Each number is 128 + 32 x the weight over its row's rms, rounded and kept within 0 to 255. Layers, rows and columns count from 0. Numbers have three digits each. The size before them is the row's rms in percent of the matrix's.

# up: layer 10 MLP up, 192x160, rms 0.175, rows 163-191, columns 80-159
# down: layer 10 MLP down (transposed), 192x160, rms 0.157, rows 163-191, columns 80-159
# gate: layer 10 MLP gate, 192x160, rms 0.17, rows 164-191, columns 80-159
up163 103:062150162166128142176097101113154127112088083117144062137147141111132156089213138122115143154181124096163158140168152081123113160153118182160156064160102128169133112106151115116196111108141123101101097168079093127163153144183071159094142140
down163 097:096167112131112131097063124097169144140099185127091112158146133113112146155151087165127172131178140155215133145092105132094149089146169162087142108113103126181133155164090129173072110121111068151110107151179153151125161129135161192105187129
gate164 085:155103127103141164042159158087151089102041123121043141122146142101146130122073132064135126133175181170109156082171132118148207061078140116125182110144070162130104155156174174121157138154099151110130104103140160111150122104159087056176174113
up164 081:098133110086154136161184154096198141128075117130080130128178093077150140115094069148129180139152149168130167170129061115102105112122123112141178107145126151174098087141118124057120179163107155127172140163145125163161168122133055103108187131
down164 083:142126147246132127187113119150142170121211176184101109148103112123091154035068143103163106157111126149157080128124138153142099126181108139161136099083136179122134159141113083118122132125084147136142118175127041095141110149154167141103124106
gate165 103:103079152129148151032102083100141054149055090141110122076087163099097120141142099120149117115167130088125136108112097141093138170101118105070116185163093128088151146119166110160099166162123110122088107106170082117150169162136079145147131112
up165 099:096114136137071152171146146186150155062155107079137147120108091150193113167161129076117141113159158111139144118141165102159150128092130139094102133096127080082103143114070142146114094084134119117163128158144157162126152094186112107126091166
down165 101:147142100132141113115143150157107111186148193139137141138148111074109068179123132110107159054133148117115143098159137129119119136121145176171118185095168116160084122122071159118111105111162146188159138149131116163187141139115122095143105109
gate166 109:162143145096179117112125112153122094180124161125210131064153189118108140109147143120081122131104124134067093122144110051136156141120118175128177103187136136115132133169186132059169196089096112082132165111121171153125060097071162071109071140
up166 109:168114183076153096120156125152092130095133081213075158121151115128120120085146152094094183132155139151057085155129167131086102097161138131079161141100131112118124087115148175128103124084065120076104151130091157133136073168155197086157088163
down166 103:100094135118130135141178148138152127134200164144135116057159124103119083114102125107099121133105191141118088100107143134207083142131067125113185134141139134095109116146094140105108138080164188177145096088092153154151081141072163154141136181
gate167 100:147164139159087124142136141123193097103148120171136189090144123157169090122156126158172167092122126187095071092123148105112091143116155128115117122139099171156135137175090158088173097157148106076144111089099133144132073129135151100195069157
up167 103:169110114133137133067116115182158130147181134149143138139086135174118091156082109147091087091116124152158099074092121198092085195131141087156113135100096126061088096119138149150077104141127092138146134119148107118149118152128124134054127166
down167 106:129165137137123158119132148126131100114143124162151170140131117134179134098112098082087134102149126172074151116114137128095073109098147095123153165162142123105104086154098140182153151174167141171116173102123088142105189114175116091141109086
gate168 101:070107093114099083154141133136151117070135130150144117100106082072141166120147124078137110148110156152141095154161100093125186087163125098166096157144161109123090097090151172146153163142101101094085119152122107140101110100136133089167170121
up168 097:088129097109126156112110157146055129070161111148134100097119135083203171146097137066142125141144121082189144137122069120110150116196099143130095171155116064125072066126170106139131128116143124129117104095112120077198152108116130152188108157
down168 101:117144109087144097138189126119097181112136127093158128106120098104130130057147177101106143142177135138109025156095136088146202122113129120145153146133111147147092178107138136149114122141132118142176131083061186172086131095142114094092127132
gate169 099:164114178102136134108135180135119127123102124015150110169089184079142157124122128192149147139138154182158111170127109109151167079183089098110144114149122177120138168175179140086105192064148114125157122112159128098153159132165128129118113158
up169 096:095101136125194136121158183151147162118113145111153112132176083170115115140111154164166108091088165149123127104122157041141119126167183255154144183106130124135159101123134142136142150160097055097115074080116111132117113164161127131114150101
down169 097:185084093149213111135104112125123071122135094176070100099137179096107080111064114121188121143136132133096169100137193153093130080104213133190149131164137103137137123088092087138159117079135131131131132160181125122176133176130160120143149145
gate170 087:143119173070145124130121205120116121133157100125081112115170131161124094132107103140065186141105144126083179156101097143162202127089105125134064080185108157136107139146141116139090103179099110139157154140098135152064135099103114138125127134
up170 085:152072090164121087105109120110100166105077140113167104116126094118108201177203089132155194156121125131136130172161144104155192140074116106153104111125136144103118101149148149146095102117129116146182185182178124161162127179139134150149118141
down170 090:102152146083124129117152113141148097197173106122151096139123141111136098223165136075075112139138097158140077118109208087125156119109124160132125188185146085084142089140141141139103049134043112112114083101105108162160172184110179102179099097
gate171 093:152077124146118122103140134122167065133115190133120092113147105102156085136187179151113123117130127146151121142128111080123079133048060099146115118151102142100139078208108172131100136173126075118113168109150121107119145169166121151102116112
up171 093:072148139124145168116123125104092197078087096102187159134083132146143115157145095125104156089149124135143108070128126159054180055182103122079135125141104097079086154160126125106098137118150104111122102213113076130092102160136126097124113143
down171 090:114107124118095147181165144099145090127125090081145142079150085172136095222157095121146074122134099115072091103142123179124094129128160128168151137145176128141118149133076100148102157191092157134081156158176124181169121094114199113199106101
gate172 096:147122121118064075106065140103112060147132181211093110155155135188180111160144141125129119121105141117111084096137134101123151123093128105117097113143161095110079114164168117147140132146122082122135074150151161132174097169138118137100119080
up172 094:111144083128082128097157115140100171129106088139091113182111136177085046164160108119115087072072122151108156112180166097164102105080177123146150123157117134108163152112148067159143122119182114140123114136138166151152067108177100178150133150
down172 098:128137128149158107100074134112171121067125111148154077121137133079171103127086160118110157075173097089170094102120133141146143121160126167099110078105135128152132153095176161114113132142123149150127132121081104117175118117131140169173147195
gate173 097:128098097088171116163191111094124144175100141120128152106144099141162132105112106141130118144138094102130100165115163140121171154138102178089113084063160157113130066108147112145145126185139157110129146123197157046138091109167122150137187139
up173 093:136096125153161168116175134128107093144141084143146077175094149111053120153123096160092114137124198150164137140116110082145085126100110072143093113144103094085098161136140133089129166085096153094131141149095093139099125142100099134119110110
down173 094:123128149129124097138118086107151129151106161116090102134109144097134102145132102142142143094127140093149187133151070149150112154102119210092142040134157159121096075086122084137093125214183130090138167109142160104175129137161129185102205162
gate174 103:151155112076166157120095142150094124112141145102128140113156041114143151103103166126107182119141105164147124169141114077144123085119133126102181143084115130120153067133092084181122196117147129175112135233099125096131119080039139107195118118
up174 097:101149148083130114126143131170140128164138146107132223096155178165091180107159072140105118099120163143173108118144153113110071134147141128117136132147155114189164171142061148127072171123111154112118148127092098072112168101097110119124108083
down174 099:110094138124111133087155134152125102106127132148114092128124127073094121113162090088084075149143140116116156130094160167120121109150139117112192169095158134179121146122095182085132165165136138139143175083131121133153121053149179206118138155
gate175 102:159156182130102166131101154118154087117080139149108121133129112096152145084114126088142104155145127162153106118125133150136096166135060114137119085188135161092141081054158134200121111142119098131097115159175095130096108148132138127129114117
up175 105:086118147144135093101128125109118180145155150155186155114184131119071096105133143107164136126159088136138076162137114108052124169121100147174132135115138077142076117180177106156078093166156077101110195160055146103118139112102105203155125063
down175 106:201142163159112135127120117109141107105091126177042109089150133107204054109165185124133134141087188135147118118082159144126145124144122151182143142088146156141063094128145107091110147130153187112105122108182055158094114127147101182121160191
gate176 100:120079155142120079140036085108188167105154108072102154064107110183065200136138148129116105114121086078088107155164146097135093099153062110107175146155129203161124104200071142160132111116177085054170129107125136130112116099176122131114122139
up176 102:102144126167149114130138138124099162132048169135141171134145144198125125111147181119086112147133108135070143132170146162073116162127200130143120113165167150097127114156132176096095146083114134158148115117169132149131137107139136078137112092
down176 107:113128081145124120098085108145185113096132078131127131132129113111189141138121043116015099155106130071121181147068180132130158198133175088114115112167065100152192118066127098102150123148111109158113087153112121108180098106145106095121129164
gate177 100:129171163195103090120085114165066125130131169142101113118168024163153111142136135133083105079141168117151156159157128132144213164129122145134139111145092156089125122197127177146207103080108119154105134133123065166160090118112090134139140155
up177 098:176169141147153162072157189168125129115141126124192136079124066147079141099180129096103140135095083092151099082183106101146140161174089127112066152198072117107127107194150153124137092106127184109131125154145139125025108141162153161110118131
down177 098:085110120080181103089120072169149166132112160165128126131130127125191102136142070145072109153192139171135145098106092120064105128136125104147132161126107150117133124145086156140138111139190083098092108133107120116137121155074076100124107181
gate178 098:104089149140137122124141074102105137097125167132151150134072119125139118155100143138134200092151187093111142128126187137144132163133129145123151097125107073175105080159128112140094118098155146064178134131107138131114081180082097173146170137
up178 093:090167123156140145124091132096133139070128114128139144086102098108120134133145106154121146141093197109105108143148099123187182147166154139179143154140103112193086108118135134147100136096084129201068077120160068141094112151152112091070130158
down178 100:133096133088178116078148107119154120110169169186073153068110082116142087058169161154150112120125161120175073132113101120129109119102092110131126170180140136125093111063187144199177076099149168137118160172125157094102075153154120167158122106
gate179 098:144089150152097103122170114128050156164118134147121086114165105100142173137127095130115185168136151092128115134215152138055145143085131133101122159133170178152162095150208090117148144157071163111135145164113081110109093088107106082156138108
up179 095:168137115097172082151097167038133158124134146107148096113106099127133155144128153144139202094109183103145079090130145184129122152107127125100057130103153144113129186149132143123118098084126141181140131178102176128161177094129105139155143073
down179 098:101107117144164111136158045152107147176113090215097098150188124090130157152148119134167127153136083105119160179203110097093079166163143103123147118136129134144165163095215153101179143139115046146079128103095113116156089122167130088134136117
gate180 100:165109126170129143102127189119196144141094077129142145130155121221164157147159155144112086158120133144110119161135123070113141072157132127126130201087122124111124169176147121124158122100084126170089131098118131131103142058112107145138137130
up180 094:160082129107096155112110132144131105141085110148142134111166115130116140120102107105153178135162149144162139178055132118182035164088161151180126107133113076112154178121151085111140096116095132144088142102169103156156121157080108146156163197
down180 100:110174131141136149132147106118101124151096120113109156128106091143127113060167171141172100183124152154111136147146142034096133085070142118156177105127123143129081057132109150073152116048129115083132151110148112098176169140121145127130169093
gate181 098:085184142151138107127130150142099129133136158064141177157156150125093144124098149140135130097127110160107127173103157168108180126118108135120042171118148095076088081149107071140131107106118130136135145090117110173090112143102110113081156121
up181 102:098168146118147063104178086137087131135095146085195183163140150132074132147099095116098156130151063102110124128116176149157150177116146154084205121125113151162117073120155161112083090166115157083077130159175083109143097134121062087103147112
down181 096:129060116181127134062129133117135105122149102151134140107192108147138150104116149099087129141099110165123082118110147105101127060132205136123115170064088095101107116119129097154160122128137114106170152124134156176142153153161095096121129213
gate182 098:071156130151100145142127145131163152166145082107112142113084086166084145131140116064202113157167117146101167156073165152116170104123111133160084129175079110212123074192088136153157123050117094131092128121164117178150130155111130151071116129
up182 101:122118113171114114188100148119102097106134127158112161183132143075138168157172068109113163186142109154132176120096114112149120192140157079161096077130188129068150193073168160130188107122172130113132122102150126134149126127171122129156105097
down182 100:133127112182120120110187187119185110079079098166203144125122141204154158146066140114120164077098147120154121114169126133101119209142097142095184118117101030124116111129178110194102122094105121178104101118099108061142121130132104104147135135
gate183 105:133106092121235156139094098091137117099127127131056104111110079130120100178113086137162132075137153127170128198181139181149166151077109155098107200127139148147088152134157177061109146113146136080170109118080105083120139141129135216187207107
up183 104:148163166103081098109193139139117153145133157124104130153088145124120089132132111091106065130064135099100194171170125047135131129134133125103121139168074131084163126128129167076137137130144131159147121117163107087128097171162128094179146092
down183 107:105150132121101134200143141070127151162159112123135135067132075169157152175116156057122134133085094216115082114087143167181074140154095173131159087122150125113142123104147093119124118077082121064123058138124117142153132112170121153119156134
gate184 094:115158157117133120145100165190127140077163131100185172140146156184164127174124149156157132142159111079097176120121162157147108160150153116159180114127121136087104130105106172100137131127139110135171174098106115133146094158096147138115149141
up184 095:143114095113135134147156102151198128110099111104121134112173148190131138119143106165107165100193065117182085156143127134111170187142173170094152133120191194111122083132132116142105117112164116117199186153096124124105097086133168205115100166
down184 093:125066155144107198175150086086168140151153163145170131165115051138147101092105169069150107131134159122130123109171183114120105120100153121200131150147145145133165135142130130161149153159073138100140076093143106133042143160145126137157128158
gate185 098:149141170151174141105120126133118105151067146154139093080077140089121123106045147178124117091127091109085115122139098159134109154127108138130187102132081167150116132176155122090103092121074099146115109100141115121148147128122186135135140152
up185 101:129147160139112122145102114094082114075118110130152157139160154163151155149146106114189139105118157109138081098104100131129098090141104152185109118133057135138133209125111193088141229067080103141116104143126171146158135148133123090120098181
down185 101:132129108144086107080100136136087138194062163170090167092093087108179106140120127167111093128042109116139104152120078139171111128125165150133083127123159172139086171133183168122162122127159084106095124143109123112081097140183155129139112152
gate186 099:103174142064105156095151182141155139176139088113140171076079148153105078157062154085110125103122080117111210073136158121156130167096138078165167095102126159150136139190084125092190135145147123172147134131057111174161136101152136154110126120
up186 100:112127127215107124081123113117111144105164152151106081113155156167162131139147085186143128131127105156168095187145137115107161115138132160146103138154098178119131101094146230123142116145108142179129149204154127072112101161129071107111115148
down186 105:106189122086124117162155122115155130119079143083119165189092122092134129154132165110153099166145129114074069148120073086112132156173081165119100212118203153135144123146142163174112132142172108057164098122111089158174150124099110144150173147
gate187 102:148124121130110159091045106142158137159105151133108126119107071147153109106138099101147172125114105204160145141147083076123142128139081094178111117118144186123181155138128112171123111137183188131128114056148138184132097113066150119151056104
up187 109:108144125102061090158151096097131122147126205061113061115118055130132072125229181094154111117121101151139122131129116105185142120192102097163146111118132152126121165095123119118146105115114168099133140155113082105158069110110136136133091138
down187 108:185155171143145146106155123104101145095112139226133077137110188115164101125127033063177086104120102139122193155131134103138190138098123164110111160099150161149131143145100162127129104130130133110095133110083105050122123132196185127181100150
gate188 097:041150154135095090120116117096148134116109099080148061117130149158171157192194135089117144179124079124115141085237101138116120143146147109174112131144132122159141133091127156113091114163108124071106095092169139191153124106141142145125124146
up188 102:117144117163166077134169119116098120155161130123162099098177116148149163221133160150144117104149088114105115141124125110184166142158106079072123180130201107103072082104145038112062147112123068100118147153138172110129180078197148146100159090
down188 100:118127161098129098124090189140067106127131117129158076152150075125129143107105119178167086213107177116134109152179144111111088129110183116061144131203100123115090114115170117100135150096115057143110112156114100139066096164146157173163145153
gate189 112:195146119145172181118176085110109149052145159129150206147169092151120107201134163104150088112109091161090149094089162114101121126091092097134089182163117156142129050132149127170143133086128137145144162128108151107103116119127059145116117138
up189 117:082105144038155148202120118066123124108130103143147106150136101118099173207146117096180052137139129085098140141084137098137090100133127069104118142137139140130148109176158128094102042134157146053108110168093121148130146160125134162098102145
down189 111:140130112117071130187114163099131154159106176146175093175139146077068167113121121119105151125116105148144082185126148139097154140143152092108157116108147125100095152101152127137144117146111145098132110138086097105133114151173185162119187063
gate190 099:192083200144149160145106185134174077092091140170126154146090138179172160117152129106153146118097188086109174102099135102137146122087166158180100133193179137091119175206151121197108073099179105127183118121124093116169138118135158117079104170
up190 096:130154099128165138121187130049134137143084132099112139103085175132156123139105099116110128161135097195137142066073029151120141206072115116081130117109126164158128128143101203113100147116091085099096149124120063140136249123058150051096104152
down190 099:130110186085147112134104174170143127148106084150178139168103117104098103111095134161148093066136089131168104128160146113169145117183147103175151145119156111132131086168136144077137043077139168112131128191174133045115106097116098196166120110
gate191 106:085121145139157188086120135108147084150098184139130095121095088082144146084155102050131082074138178118067125124126134092080116097134137181118111121089138066152124140170114143167135100124092139091114080115132131118173112079118149137106092161
up191 106:191114141166113104150119201123112188091148133206115108099111137123160120144134159076102094157096052124132143164069159150148170117103052140141105169095114166157136057120122129103127089075091077107187150145114100167134085090107123107091125067
down191 107:062188121066142110140228126111142113176186110135094140113160087125170201136104080090113116144146135127096099116127106086065152158138101086105153150121147168137115099087146173155084173132138149167156132133099146113113093143085115149103113118